Weights of a small transformer language model.
Size: 10 layers, MLP 640 tanh GELU, 3.38M parameters.
Each number is 500 + 50 x the weight over its row's rms, rounded and kept within 0 to 999. Layers, rows and columns count from 0. Numbers have three digits each. The size before them is the row's rms in percent of the matrix's.

# layer 2 MLP down (transposed), 640x160, rms 0.0747, rows 512-598, columns 80-159
109:555555529482521501519551450493498516533548445499456551463481615528497441598495537568434408519505476579519516558476486420482555488457560528555488460481555421468464525432494517563438522490419466510418613456423467590492413451528582531515549480
106:539514465458544585504483494491474449430504504589503467454445455603491502535481580470471469517462553521555493643500516565508455504510402466524550461543473492472515534536504385464539496518527533547511514446441553528434506519386459456550474470
109:542476431433544458561538482451430540517495596513475495475503474461486426520474467491486611527463505540460553602515468527474430428521560508513460496493566480464472480591490507558473555587527466518451531499462451601550460557549586493472467551
090:584492412553490556408464489499517523476486426470449487530532522566479542496431528524481411537441527521543491557543560501542491545519524421494505460543574382541450499537495444543411559551509556454489476523466481538588577512515524431470616475
105:478425547391543633480557494451464468446468470507591488524499512431582455462475504514463460394549475567503478543546615556513489463563480451555516485453591511511504444541556518496502536530506533484493527519519432499553454547504405481549444509
087:435441524480478444489466425530408597537593579491430545473509521468509480493464440434476561534561493485554478569471498503511454560584573398599362475426565477490531454566439504461519500441490440493476448466486521508474504555443416509601457489
097:462486522505483494448524485591505407524469531507498563505494535492458545489427547465514436471493615546448471466488531453479490446471501533521445584450478501455496621489518514480482517498546496451490470516477489547486566501474481557573368602
097:581555516377458537548515492596538497490534516513453434419471552426489533544543516542516458460514511462531381507556497424365478459603440604469544463485529514532536519489490571506453503384492477455494557587533467471499427542512537527399548535
117:508546461431510512493470632487369451573530450476524530516589591407555504568552503499511440527536529543498458440518559606533526437477466505531582488438508453532526525442498495502380563429499486420476498553399500462498479544473492551490454467
092:496446504526577496500490510615542588477540599411483599545589513470600503449531472466498454478440536551536519496418503424462491481526539467525543479481532454535455382521472516450463509518565474497521581608450460586543535530442521525555569448
107:449550561507510518526565486592495604489443517520548526512579528459476476589496542569461540460548577504438520572407499390504522458457477513594552540555522409497406446547526514559445566431532505451511554465498517557465515480485471552539482504
114:381583584427503508533583501534478469425518532544515559494509552545513420537483500547421521480482524481511513577452467573458574485535568540526495459429449491514572474475593651518462467542464458552509523479474580504516464499476475595428536486
106:520591449493405470449500469530423499442473504477489501496537495541514441626522543409547551535426512513463632469462468474494501511373463438548514549498566484465516469589502574525455531448581527617538495429440459551520506481587551496395539527
097:565488458515542517516510440491479488507557605527527530542500491505512415531516410461514496458529500590510416489431421526491490466466408509486578500480494454463555459511532442509460543554536502490403404494429530531550475491592597530539540433
118:448393443536483470516462493548441554428486552517453496439516455443583482495486585523554495486530477539406610455521528535521489543507569526529517541508482490514472457549534488503478514445524553453458463409518444638480478571569542496531372559
107:473404515515535448416538525453615432457487469373468382529481455429615448519507418529527488423457500507420481524497493565435550564567442512485503473506598461520539452513483467475476411589623480510565520491536489560495522570417550525538473505
108:531439501493499549486485455429446531566490522496423597502482496502475472421476441515474482580509455560438563421516394538517503558488462609500516526522539463538503527453526550565521532498467519414468438519545467486551531490511520615500453540
118:482514570452558563460443589379509474544453427506527545456540429506435465541481483418491446393465536633425515525534526551398496435562553513502587534482559432466539488538431590542455503589470412449579489518527470523493482408509555539413543503
100:452453451463501549518587471565500493540544520520465424503441435569595510468459509483579489506532461519589489524519488536437553567505467433515494555494536512466589475499491468472443489495373509490444516496494533472507460538591404625432561473
120:505526563597473523514462469484498484465535545501437517511436414476526482561486554432484469512517580482530474446499545522577540405478507534518520507464460419523451520450522435447532543462506475547468502502515441482466451558516470470494481641
108:537569554472501495444551474421487452420432548461424502494539617569527495529529494559467556503436519470568512397492435508500528426482495485483475446574547536493437552583457552462491477546430500549545591576522474545570504485417498538483399495
123:406524476415568462471467484379559489455573475480580563521471476504496459398514415528462508523426496577477499521447555448497403457490424424458479557540464514567621494474524470533531537593455506628538547561474510534475468436458585461505551471
095:502471487474501519390443448509465511440583503637484421476559635475498602545459516425514582544540404513555449550506549473547479540463499431595439499461524457492470438519569487518530498523517517522389521433518469529509469553602519532542478488
097:592525627394558460494519536551590595452461486492521487490562379402584458488429502458608499537586516552445539495470591370486520407426502492517517487525548472552421509418513517463607565467535531433488566487531482498478501480460488546499467589
103:526404541487435467468435533469434472438496514586500548521545496476516486543478419540466598505522478551435476598543583463383587498526510519438456471547517448456478407515448549508571468495486468512497467483537519501389481504500458543538503514
095:513512458512473508537475453473494539468476522588586406522499366471478455485497536484468501499496436468494495460535525540642544504540561478524545516526520537500458569540554430493541478428469558525505468387549493604543458465492484479451493436
097:437507523514444556498466508456519508506627523426441485463562411492490470363589537529499448540442585497464524537536566474544519440541454524536456539546488420463401494491549400542513496533599439400537498553562537463571559474546407554461420451
111:467532474516583498441571457516543493504494540442467527501499574501533521496422586536493456594495496446463480463412470502520546494369623488480514533495565485504462561458550413470511616460468500515477447519473438516476600415481610522529384553
112:486473606404478533528500573510566572596420473513576590464532516588528454514529597467487481496504546377468510499554524542466436516540568432500519491503528483434513459492491467518567509510502448437575490421583471593433404483476401481449443509
097:500498489553544582409411507456573467566451521508517442451506511411449460535495557589598491446558478462434523532497447382447584479496440503483496529480549581495498443513529488475478442490395489483509547463458582538550508513443580517570422504
094:463503575398474441543453507474474493503522445513410506408518606460549491563460396473488465507586475514459486435466429519605444573581562461502450473549448478458428493575490457495518473539575546471474474466523382494576488507593552503444519464
106:557527534594388473449470545450536510568547486494454426467403550419617496468499511503491413431622466535497588569540507491481493479439406559408515562511475406455480457433595509500476481471533486502427500395608482494469515530596534458563526503
097:425527442567484442377431481436496472468385533521492530531502547448535526595465523521444443507532514381476515576488572519523521401532514492544554458531593498524482529491487492456458477484523495468428472582506517569503469521535593485471514553
101:565546520518461520552505424525525493476468456364417594472579558565461385506455452489471543511640462457520472450552520498529500430558485408540576466442494570471431511509537565476422462445430370547457531537513535510499474519489467556485532437
089:553412479553501530534512476555578518378486481390557527567532566548522556491461527476486488474540494538449446437488451570462483518514495532507502450545530554538508501378452475497510573479535537588478558436491472462481479485566539477523555533
132:479553458487559507489424589452465456519423442484521496529594455482470453466517581548532503471530524639538533524486447580487520475499456496488508556439412427499567471426492477454513486468488485464478486519543549440568536470491524473518352492
158:586558473515533489404474472496465542478545511539542525499443526443619395480457500542484458539572512432496520518489544451546527551423598480579437521527487440518462508542578506433554473498530466493502537530544493539495451471478489482545433461
068:491493487533452474514527562622473527535577494554535529441512550523449572575522634415524533555502433456450512520522515522469486529483464530521564553436556547441528460578484520493441513514549505432524400480469510496450467426514529442480520507
091:463513480484467533542503563546622504574539501436640551554419575531454579481495482441543439528498474478519534510478521483584519390486399543478409475457455509534498540498525544567447497517502429452470397509518447559537518513501472541488519463
086:549507481510476510534441542527576570509463545533547518549528445512612415551458526529438473486459531434459501527422494585611520562527552478538475467508534507507475469542488565520524473499496502478457451421589532524446534438450545564530552458
071:530499580546492586463594505484550548484460660513511466486476498519538480521520420494487471537498507523586418513512616447534478517453513420451445491545639511470496479466501450429545576406508351479513489505505450525472508603506528416447532486
074:530423432597518594418493543423552489526432520508470431528518544402567491484541528471493616559531406484451457567473548461524496556487573523422476469562514550478511509551547450431506456489517532500567478500504511513455514442565478409540505518
091:488521501556580446497535538487472538626458530446438494478547369514501513510465489422532525564526501534427542518486539461497431472497409454580396540472541514493496529490457542581545438526465463497440554454455456485477520489617473561480506500
120:494511516566517498385529458480443464508468472519490479435634505434540493517540517578467478506520574513506469525554539524503501479555493560456518455540550488492523452439457497431508512490532500475587435543529434479516458584485541598474507427
109:509431445484433566513577513416561508523489489471486473446457498554552473457609421490498523470565539555427570469500492432520485428485539550476498453459540525549515556530580381484425403500464526491647477500514553520524493562514410434470534479
093:583442511499443475541486539481505527437480468424534464557533480441624473446542468479415556479580593482420529506467580573460514498472613514494484534563501497527453443596511582496509484438520447440489481431536434549508415525414567558523503579
080:417465456527418502455552555534471481467439526425487498395584552518477379492572542438572590520467458514528455515504463423564418570463443481479537497535560417512572571513532417486523461494526545413466537555444581440474509559463470605474430492
129:480437484570442480553509513420564428519554585504475472495471431485517491438492488442590394533468437508514479475494515533570571398429548457458565525466516515477410424496619571511480477529382541535563479420535482525434629461487524515549453464
093:578561572502546461560553551534559439391520430523470481464457364489450541577505490428495393578554471543477510503521570555470453479522487571531512481513593514449487492486591498507568438527555521500540508520531486460533445503448412580395546490
098:520518522508410419458481577516551468556470463490489526484513564446536548510517437572393491517531467552517497456473560499592467527550516576508527490535597505502496465498451485477478554585600518457554441563422488450550456656447460384569452521
094:397477388521580516503543410538458499442488516483560474493414549482429451473454448460523532527470514467464501559512553494526623437556441581370551517507473570531558472451418494562538439618497457537459448533590431550426444571575544499484464505
113:549628496534429425517556526514517526541452450485545500492542567516551487505499560525535519561560486515456462368450579537590564470439492408531542516454505467453552482490518543589526517486518490416524524502422367514522514497533469409450471436
098:441556492424479535481561500425431466490465669512600504560489529533470427514460492491538571552423549461476514600493505545551465621502544439544531465514527573418497459556492559475542500510464516510624608499414501441521437497495496462524467445
082:624568429493475512503509511480606429514457473464532488467471483432498463541495493583532479420479477454529476494465451505437488439462483523488480591464493492475541600541450551444566558489491514497579514524473517528361506485532489493511522451
079:491358437517542533530560503462541524489561452420465411502517436480573554566489493497466532409453480447565499473498451476536489500380548518515557463499589576441513497489440492495499575529486579446495501456501507550462520459516586507506495515
085:492547447439437523418529352510504585484441470500542450556572446476550429551532508505484505463564478408544482574487468542477505451429422512490503528522399507500474394505519583547547474536470515489580506473474497404615478491587533436518517535
096:485496509483494496575506538482536463627465464468473481478539549582507498596556496564490436498438497448557574396514440474411525455443538510476456544494499442509479624439576475455489535525487534520469469430475475479448584374527556510512429471
096:426523478425489528639542588437489533454474527500602466481446422445554523497519538480452545522459519578447561496571507478474495552458549524439534553455526516429477493468469467515425449572386516464541490540492409417508481507514507622486514499
112:519426502438499477447429505523489532492506521480474620523528481388478427555461535468568551508417615427505481476482526487478475431476489573488465509504521614491466424510566489476588486561590536582557516477521504528451555471508509545583487422
109:557544451491540504521540613411563509630447441521464449491530414450500498540543504514487547528439508492562550426579456457522528430594465554501524483512495483539474486448479453541446532515474568506486509489502407470505493434522572486402496488
093:504415522553400549445568425483574461495429466583508537484502479493517504468528513493547404545453542437470500497555490504464531593511581527424452450376429595547463521427663539449532520420505522529500477522517482572542468496507487499491512496
100:506544524523484393516421482598515596500524489512450500420511409545555529447466452492532529546628403535429535500539540569431523518552554488489485554458460437536501483500568514569471511473563497518644510468453427496487461516511617528552516614
122:453477525519567520472527415499520597588498481538468458414548513408509457447473465518552529544529529558531504526478464452488513432495434622591472545488474590495530529526529550557475534568553553517527543447461505485590525460528548569440497593
100:508511526471437522598467559501604400571545504440542520515541496537516503404479595480451386467497452562586433567459539497542520464551509472464440562473548443575426461440484552482532465518415551487546493534546516556480481492468550467448559438
076:431509435507486529466463576452568535409515466536520409474422488488458472612458501559428545491443568487574511463557525454481508478593495416493394575554570539537493457444407412475507463431462518443504491526494509497456539460492539431569524522
082:514529471477538426455554506538470522512478480496405516577509566485465471494439511557518425575557454576515535455450580560529636484474497525478527486561419527559379486417543498487480565485456458519413569463547470492469502427535561529547387529
100:502492437405446504494607441488432413509507498474536575596401454619462486626537457430439579506490504543516482516526505476495509561511522440549559542476575434446538482541414520504460464474604515526494534541481566482451478552510480482430472497
104:473494486368482491438462597460593480474491491536540510526500510501547566525538521499504545484449512485428414467455408555558477592568539589501470522568448448604497444523468471485495473531524491468518521473430528508462518580488515501527670500
106:575591562413530414424502542505529467472479441416558574369494484475472515521511534489470478476487523510508563502438511528383500484445514531524540513500461494442478458502468591360488555517549510567445453577480509592543569517486496525489573524
061:467422431443530522531603496588567484467437519389488453413512554550495453499369537571418478526481412536442489410568461375504478461451450531526380405519516508624434490467463478524470519539492505502534497423469500405430580530463518539474527470
088:509489462458408457469551492520467362607442498462519485535443521541554389493463553589612448492486539454490570452507480527536549516408497440501606443499438536468500525515581587468490502512443481529409490508457487474518548488603580537482428548
078:519486419502438455462495525527527573527435467547542426460559518468493545599486447572361488418421463420524476441572478455480529475438462500499497555568516583555523441471519579393566396540501456581524508513548516538531595508586559446538526526
096:556482491442345632502426524476489448431489450542484475412486479512565528505562511532497493475489569485520405476384492436580480540521492457407439449539542513526485465387458457488453464472458480506519479506440552504493486503481514459474492562
098:535509530421497505432493444427620437541521479480551410552473548439607506437517411531432497472509514504444489521451534539456544543525510526421545533535454446575463515573520516471484427505486541537517519527434403490501476529510460567546512500
092:445512537497514491453528534478511470532574526542479472544535400563430507356578572450442452467547548526456483515522550459536595533511541521497523522563520573388492624458420531423487449579467510534502518474524430495517452500548561467500487465
084:493546488535440462633484582491615518465459516494603476465508437438417511520459607561438572386486478534558568519606484479448519521595481489442488469542479459490546497546419551592471490541549488487477447509506505496561459545460429447521516469
091:449435470478456515522489565579494625539563529460440528561512522512468462557472546370391416568535478465465466533515423554512599525592503439595466496500449415550472513474510474474408451421491432455480486514469505573504515461563489511512486531
103:462513522489433531476548457392525571509481609371581499508516442490487476455518439389491552498468562532517535461490520481526478441537547514574504500519526460514519454444472497505364528486529462515542512533482524555621465556500495505441552433
110:535464411536536450485527484488461397502482525446537480469532525479460532488474640515545426517442522504535485528538548500425447512422512618464502510542365565514542424479536450538506601491443582426478502492507573495523462513562453495387511522
101:502596445483518541516520544525473500475476479479531528562496530477505498551565511489509461437456557457528523494434423482509463464491445531513419378436504473581578548488465495519490505551625472508477565505554515492529485570497516460479505467
100:516521445484480484390528468516381540464441503426467518559513541548426496508497481502513434566541416520524422628510449508472467553478495434470514565585443499450650539535472571457555503620477481619523508580524468501554474490386551536524492458
092:535479424510472608539529579525537554540502494504471539475432379520485462596442505444519494536472396427479513501459528492525546522527538426492491480477544535456508546439542617433522464496432513489521514428581468440462495435481590539467580432
110:524543539547465483413559410569543521433388537471523526482433554491500461442512467469490563588586477460488581550468431526497543419566552518597547449425477503542520544516528548545531655424534469498455561539473559607548419449507529466579454550
108:586436547448479464540431440580554416543506535483583565507478461505548461527516486488456516435484476439471473500487429531443477552567536448549548495408502515506478447580581434432553469510614451534448571389524466499476454572491458441479463484
088:510536530537580536500547523501549465555534523428572466453456581500460521523526544463474526555475450551476411564494491421519478583482467490530426462485569448601456438504531492547557417516616431505541525517550498472558456464570454530520450524
089:546513474510545530353559552465521494507468560459500500546448521563448570475472524537580470528410524383508453415544480536555520449454565555376510396534486523520539568452509520501541560535503503613487494491473485541516570461429521538542466582
106:487397522430459623496469429463513500438484444484439531563402420475547570532518506557480456420498483565543519507521538523560530468566569533506516480461489580594597490396546428476658437485466556570450529393519485484561524526534525449519522512
# layer 2 MLP up, 640x160, rms 0.0749, rows 513-598, columns 80-159
104:486504550505558460513423493454529475516405462432455447544466555538530489424516447488571467538500508482475527512443504572419549525579500465479545477442474544516519505500467456398540438590532495549355438485576573553524587423493436579518490568
105:536484404553510464508477571462545504572479524429407526509457535474483509517487558535561437485497470486445548550495553511613480540425585429574458517580521491512473474520529604528546522419474403460381508520496410462477602533555477506459576565
098:514504430498519589619490528468474450500458427501517504502552494609535467487501589488493536504510461488445543525502543517484438608566445547491482499472467384588598463447513481437531506535545455400517433463420551443494528407527587496589530479
101:442510539572511538475555439450544543384509603425549481578449562447435552507423475495417450549535502491498516606543515591417482511496514551521526552562543525568536596563497455536524534423543465565512472565465467487389461525532491494502513428
090:405519533492551529496489473470468469540524570452421499533445553544481420496506506425445438524487529444471455475477506527548504489495516470496509504485519391530487552438518450473543488602460670588526505487603621531487455389474433473515475461
102:538523498526489437567458529500439511591433475550469492490531470549455411542425487472497571535473484493452513615505564513504561573469483400448418496465481518563490444496567436596450417490569490481474415523520526503520548540396430425388460473
093:506532590508501438582469463480484530560545501437486552440528483483634534531484472441416409536479504564510484438486490432487473470505541501534572535507371577490494573529539548546536507544499513491440554495626496462487444490456450526571510480
103:512512334475479510493406626517369455488425586541514454458499534444507450566481457542526520503557467619528482437478612540560498548451428527556542404467533473563565502427537413492429528558451490466537520499470512390472557476526476586544530530
104:425456487449400538442616463557546524545458437469579504415542534463476532602445479500502571517514558498495499495500539528485557488453566476465388563521403441497497462495457523506583401549468456436502490439576540503564468535629507507479525516
119:530471439560499515473528488572517499423574530468537460591575574414420449562511502493463565598569507568500490477524522446596533562426473404515521536423485491480444447521506536482483582515537597510455511544467519515493446504523496544461514543
120:396506496459495405536561526525448472499575331510523458423483609590536523447514553510473512544449493503560435486467476572462553516545498631509471406553539589420477498540527452457452503475463511552564516500483558455549460424466572434536458469
098:470563507551499504509511483508473508569482434545478498343551518478474521494593584507461532518538527425423526480555430513485459575542472475549548531508383505556441438451466412433564505526465519550493484571494542437630490489570589476448465505
092:617543536513593559529434592574490441582398468494510648482473517483484505568527489542504477415550488462408501512555459563414448584522455456503447583550487506568462526482466446486528456448426497511614485518515491488471457513518441590518610451
131:575435463587440482511519535478474513500583495478489498447614514518443549405534560561440484599456470513499548526484529507582379559432440509565542491478622487460420470487560486547530591521557563511507482545512459535495495413531506467561518422
102:498562584526489532478505426430370586542508556485520570510552508543347576504482422463516561452459536418516484508525542478386455508506520515438512521541465481518544533562520447485504464495476499590455566496516453487525462456496484610490566470
106:540522511549520501426500514540533514469569474563448497417498603481436434478543481483509525382495506498611523545480446541456437519463460422503407490457547435468571514518476525491575462527563490498451495453520553497510381518498501519437483426
115:503568532562523512421581369423422501496418447405530512409502442502440480520488414500490470582484492550474595520399513515556504574459455475492479484378561491616450461485495503468523564458546483449551411487530465497477508519437470517453438425
103:490582566474560428475469539620547520435525478528546498566544486482466523515439422507509583562453505400495433504415557451505518520460522540473525466471550402543536436491462478518523455484596515591596502497465425544454450495385460405590540535
138:502477550577521493433524461547470446446462480486498408549551422500511442513500473481491491499462470515582515386513544538471498476540472507535442536586515520440406520458510501521481432526416504506445567459548432397473517534494422445541586537
118:505449454502480500552465595550520478478563570524520508569528541563487497464433506504533581539504414453504465589534471510529489546546428601528484495456484456490405481431525582428608569490478487523447481484480585459483416537516541475566523531
108:473484528487477482540534506539526508512453494506402498473500538517534392535396583534487565382517399465440444503607460486513483533513578572565444537549529394539496520560499469494505504481596464470446555473568647519524447533440563417508418519
105:608477565538483471518463532436439508436417498406529494447509471424510442502589528443437480526511528554447589439420512466485470533520485459479372495509590487560478480413462420532485519444518380489488512542454481444528598530518517520474526475
096:491532482552504604459495482468533526521558538416519506511480530356477505459486546525522471508485460458452508544612463525538504512483408588501502449544438521533483478388467538442481517586564580540560518512538550492518518389544456485431516519
103:482459531545506528478540535551463398490350506471517462553531538458468594511492522483578567459518461473501522443399473559492546497505452491542504590473452518521379541474458608515538547521545569548525513498551450416437564561487480468479474521
093:399504449524546484528517426539548471531500501522499381548426475432463467453560537602411524437516468493420569506437538502545416475494480480578462558486451487509588437496553480443414515546570473478446482528552492553545579542486482470530499517
098:462498496511518511573486616557537532451533454504419468500571496489566494537475532454538554382462489475490570433469551571441453544528513413544538404407572507519529533414470560419636510476442415461416585456448507548379504467541534439568496501
115:503509594530486546476526526544594441518486603541493520542557436480447518466536473515499477461510482472573444452442522518560540497618505431466488537505471463602482538465496434543515448479492496492577372556499539486520409406439514454458533440
118:531535561517526549535583501450524497532525442450563516545422580475578485461535557551563500492610547489433465488506445489374398422491586434495560418480545578529521495554502522413507503453545486500406508454459502468395534477536525524482504551
096:501518566594501507431440502561476575587543474496448561464499550481515498496479495531450494553430444469503467476541501466532528472449561406593492485423514481559458555525531502529547478536570488448408521603549493395577478381541506490525577495
089:555451492585420492440636543476514449375455506613487585515489472552455439449530528459445579505530589512443542481442408464468538487500438490587542466504468551550487535533463565553449467572427385490520450524479547499447468416467562532553523535
111:469457490534483461425528580483441503417533496444501488425407438452567516487419488516502493510577470567594449575478537534559521462479532473546501604513486475479526401431484535520605498442416529546533560574455544424490485469464514428515477543
096:553592534445485443515435478446469533545532495570534537407548438550401484515527479455515525512468501601479521567506483487590471535549441508463478526437411459445543464489387527478480470525550558472550398491561596506425571600447380499521490550
096:529532479476477498508506511402565465445536592494550613437563546438451546479416531453443480461418612473508446466487480457590587493551591459446510515546470528524465533476572528514400512500539464524555492442513491480462509504555409524481503495
098:475496582559402545569483493447474554492525534589546483400602493445533540487437499448510545447570434479482550560503531463511534440520559481559440605428429559487526533478483530430481541489493449399509555551485494503544464523454466486533527542
129:514522464437500510489446556566467482507478485491601414461545570425475452496483487409460506578482492553515535547518511517512557552570446526591564461412531445457514497473467465498426475507524508470477492565576453523501549553514452510419451590
144:432484514445539462531545390559470507435467519462525500498401607381476521540484515570421540476489426452416526607458463509457552569483557568552463443501501519572473399527494561514489508549539514522522537501491526580435538501456610585508478487
069:467543402537543516488524455461547521420481508474507469569497513391508472472520507446499494401508492546518460568558474537547566495505529538527500444523428483507480629518438498608407510483461487537499531481520397512486418492535416478504526515
097:460525482552505402545526445468456413367499429508531447505511532528436430542443546501410479597462552462522437541538489461500479573469482475508556566538533505472540495514536401525465542550543556548470566471529471499559428496550538430516449495
098:502442503507514570530555477492566447487590483547427467410452516514522503528587461537410411492442508544462526522517507586550472571518466475487456638439492483481462565526491439555379540459530491524499538573604504482445505451470531564439462513
074:534489431459441498469511558441454558445548592554540538481547514586477471593513459449552564415508516431502500532554445572493594542536505447540566474442416549535457507454582436524447522519456617521491500481467486537470464427416509536460521505
073:546466535503461540415530458465542487482484457566518500469557436526539502568468402585518525533382492563494522489444550547508553475482431509544529503501513462351482538500479573440505482523526530464545555459545537495459524406466521490480545404
101:584507552479516504504562463404606533375481486525471505473509502447542523531486507487526537534474578516584530544472460505458433511533518548485558425459520539459547542414453547527551509546460422477480466386506477427430499559500460492541528494
108:429568421454475468484479439414438537475441456457526483457546523516534465524457487445462514475522456527543537582399537571526513549612441433465508428506626479587538425431552366432492464544520509378523511557549466491453476561525550454553487505
105:516510473493460438483515445505476413503499518471454551432543514521530472506539517464494537527390512560548431433533550538630500534549478503496508550511482611498522580605515528561541521420520582444499519514577404516466474362580506513532499573
104:410587530439478488444408454481418412453453467508561565557434562534466497453626497584459549505512564427455518481518469520432509532566476451473552553490501513565541423453463593467431473512549562504455539491496477497468466569576553581531461493
095:527529448508530408479524489483447541434431465541459442523555492485525460467505507619490547592471521661523507521564532509538529563506474440559542497508562408487530468478505474423520551488458490415475527581426479498521544439431503513536440528
120:615612495561443467508494587518476490526459346447434518441518494528562475414520597540486481492514587519525489482531493539479473499473440488525475437522582481468457487517499531480437421475409526559486554468541485546548519502472533526486538450
089:572507527525532524495486478427579520543456544498456617435514490527603394475468526539542433525579489580519532511566492443532473606503612466583530486606485488512471570494543368465536500485470496414516478526484489479457549592563538415527607509
096:459587517513476500517511456509437572373553507427435426479422461446533454499470434533485500446536465569483455462512572587529547424554557590454512507472430501452483586521460527557459548539448525442480492550608534422523557567450508537541586517
097:505540508466536538528510506538552508517469420443478511421495506497529453541514508428514563594565556495530480530486536446483473496514442456583515502459420555496550555524507439475555532389438490610487490533562485428555436472411476491586488471
105:535487397522505463422524542596499466478480461563455575504440485439464404500491487478545584482512519558563443495510480459435528531555506594566515482556559506588425509427489459456501495406546555478545526441485542473457509547533481527593556563
090:468560535476466581444501475405492454543401459461548542580506552489596474461531476578524563505393438478564500526527572488510537460502459493502484441562538452462551541467494491546530567496525495397441575447503541559572501609471507391495507531
075:408486500504484460461463442505456506516534483548598519579549389469526431444502498477630534474451473509476526453451615551581507576511416529463559414509475463472554523493515470457549477542502471426522518463589521459502546551508414559566501556
079:555478471457508491362570484550460457537479549473454665468549485468532413586490495555535478501484503483544414511461476491401592559550520475541509553545480497466388483475527465484461495524574488534557485497456552426484547542403532462425566498
090:510551546550467536551561480557597484519406455437495451536566518425494617419495524534413509570524536631564534474555580466513455494549424468421535474535378473528470514451515547477549535500491372468385542439477518543536497452500459413456412488
101:503614455507472514692511397575528445516501460529484450535508487525520399451566621507603546512517465508516570530469456525577444525520506534496508525457441524516417569547501496583474535474547424503523514488543558490493522520482499461508457416
103:534485417487567427536470488568486514504425338519414544570582531524524495579557503513537586418470487464508482543490532487499434478501476477605519473544462477565528485436471502543427568567456497561535537461515548592561559454482534413511518514
103:478453528479490448414590516448472459419491495508446518464472543442451444454483571489580500516463572510479455526523521604543483457505461573546483411512542493527547607428436593528361533491555571500471430432514475480415436445491508460573497422
095:608577464540524428443534522493539528496446500525577472477564528495537442484478482505489576501479540493528510413552551517442508515549465470587530570540630393451491580535539525459490554464567533476499449423562412434411525434497544518537555500
094:456613458490554530475491520520365413501480473546531429532510567482403497506563448518386461482503505484458451583619504514452510444519526541563491469571502456483518509509508602505554583541559424523521409557512486454545511523506529572597468488
103:544581546484495524565548544530490442516501448452495492398488534539508439412419374520468531489572435579508551536497529496508462527506594443438354524514564454574564479417465513507520458519412421550500458466539550437464478484444529552495485500
100:438519440582604453442521452436576507460457538450525532557523552398522539507429446455475531479631431529516544503559480485456551501631443549534443559581443571636532519511524498443502554477390500504481544449587554484494497577557498414493498575
115:504548451557538522499440465561519581538554464506501474572586458541547518550509523451508505499425380468499438506528488485537514478494425495563576409524472516524486624542535504461513470527473540538495556534475505485453587541382450537474502568
077:535457499528451511481562402507492514492540439416539492427499565379577511467517563581559450508463542466496529434435478606487524486496531492509579506628554535500456483462516505515482453467495455509448454363495504506469475459514572511546492463
091:619524539569452480474478489426339467452554526509479466490461490469499492482439504585524528502573509574439518475505478550580473478448456478544472518516550486548523450505445494548600518426455508449468528440536476520444462569545395451499535561
101:470458454545607541424507577495493495435465578531524534448583602487523496468557413568504489430523500480508423485477519513534567445485503513548608553570429470501485445512545446483495443400456523621459541530539433513500554471515499438470525484
108:463466554501503507567457479504487480506444470471466482564554431556461601528449598455537541507568456422563481484484441528573565455425504409533482421456485533441471432481486531554499513614510418510614509565471604491489563516450472566539472554
100:500547553517582532560572507537488535514411463502448547522481486556585464505510537434502603564431560486515487540476544499454438507483451526508486502486477465592574472505547499396446482466547487388464483528516560491554502496499503454581560526
082:491439577565579435423526468442484483517540510469553478450481539446428454366504532513521482538427455423550540451535516489463521528483477547554514454440532577537495555389492469478506477500559520581586529458498480478566479456536559528446523583
090:452576467423462484439463465475493544426513553536494452417481421444413528592497478528429629427439408533546453493577539507574436484465441555536461489460548471520547458486364467570521539508552525488496550472582541480452512593463443430460541510
079:490535511428507549473510534480507446527509450560515524511522583419563593472491450539582483567411526487455594448459580537542454504468464407449506628516479423506437401480501537508416514504445530580515451492491453496462435466361461488503537410
099:437495425469627480481577473613456442488564565548571579631580487502413490494454491424447570452538458427559526508448534532484485549572493551427482541609489462571508519591490470453452617439626499444557512423568499515541529503471399495486516449
095:421550449486478410512567433487500545613599597502543568533515420519438447416552486506492573450540541540417520519416544472461474478536553499482530442551533451505644515550387493552513505567608501460453474526576490485470507561549559603526498537
093:435558470398496491418493587474559439509578457489487501495502485390414410480494554490527573477478455549409485525576514497416441487471494467479502523475417445512426502572537571506494496578415579490513508550540565488471509481518584487586509414
085:467405457441493518545501483480561488454596511476575505491552528546500488523552467509530501567551567510485559517537477518404521579554542406479475430592592471484515438528584492478586427514492500487480406488445503447472454464577508506480481500
084:534575506552480503597447577530478540473566472438486465485462435425467530454470502459511471546503476566374533531461490535566438512531522478600539489478608499547419485542533550517502482491514576465471499518528526528523557471469502579512428458
115:457536465463492473521428526461582487484522451445591556431552552411518501490521578467555454514451473543471532379544462532514446570547512497480513484526452478476486572549456467490543536452481532555651584485623458462522571445498448513457500516
104:538497451537523468545477516561518526458596509482489466517440521469540505553513425506493553548478475508511357571542474512493475412419550537556422491474523586492427498526457450558475408573537543563530453589490477514426466544372417523466546480
098:445457518506519434523493482497475422472498472417450544525534415463504443405454466461584545522513492490534432594538584579565527532447530539545549590548523464455478503514438417453480596426435557458371511392511423514482517529554414459507563495
103:535521535532493482434550488495485471451566534555475559538538503425494490480419437451487534436479482562497525427565489462554478427553506469540473490430409518497422455565486475435463504451507463571508490515506479502496539606428578473540657618
089:478423410575484475508598456386466575429536488476551428603539564452478435429531535446511587459523531543519494508577505541538486504493435434531555441591501540513440512521380580444476565507558537479588545528415509541545488558548447447520560531
115:518480492486434500520582436512461467418548465455450478513411553465441493486548511536401511471483499492482551512515527530569492522455479544485496538580567547520498433548463498509443457495546458452516543548432491559411514497522565608506481553
105:584491508508420469563543485561435415546509547523489459471528537448398521443517476567472556557520462588426504537534465503456476429535519459553461425491585565487529562532497473377541459567676499532488537453466534479481538490576554560425408430
086:509503487354422520432533525468492532507465489450497485476526463512514530468475509467517403555519548538451515528528560560567596569461583395527437532515585411595569412540529439493539572435447527509415412479455510530452497593495519529439519475
082:405496468504502476553465524467467521456556428515482523433471584530431513580508464472490499437635475578490558536528574505503526487522430452505530430499531602523486574486454516456527467512530486453524620508527508503468502490529479468492452527
104:523533489507503574400461539488470480511458405600444540462470530417477485482488493498541550490532431500574423572509519555503570514508455424533411489464536557549503405414464475486480472490547453468499540417489482575561457489488525527428494465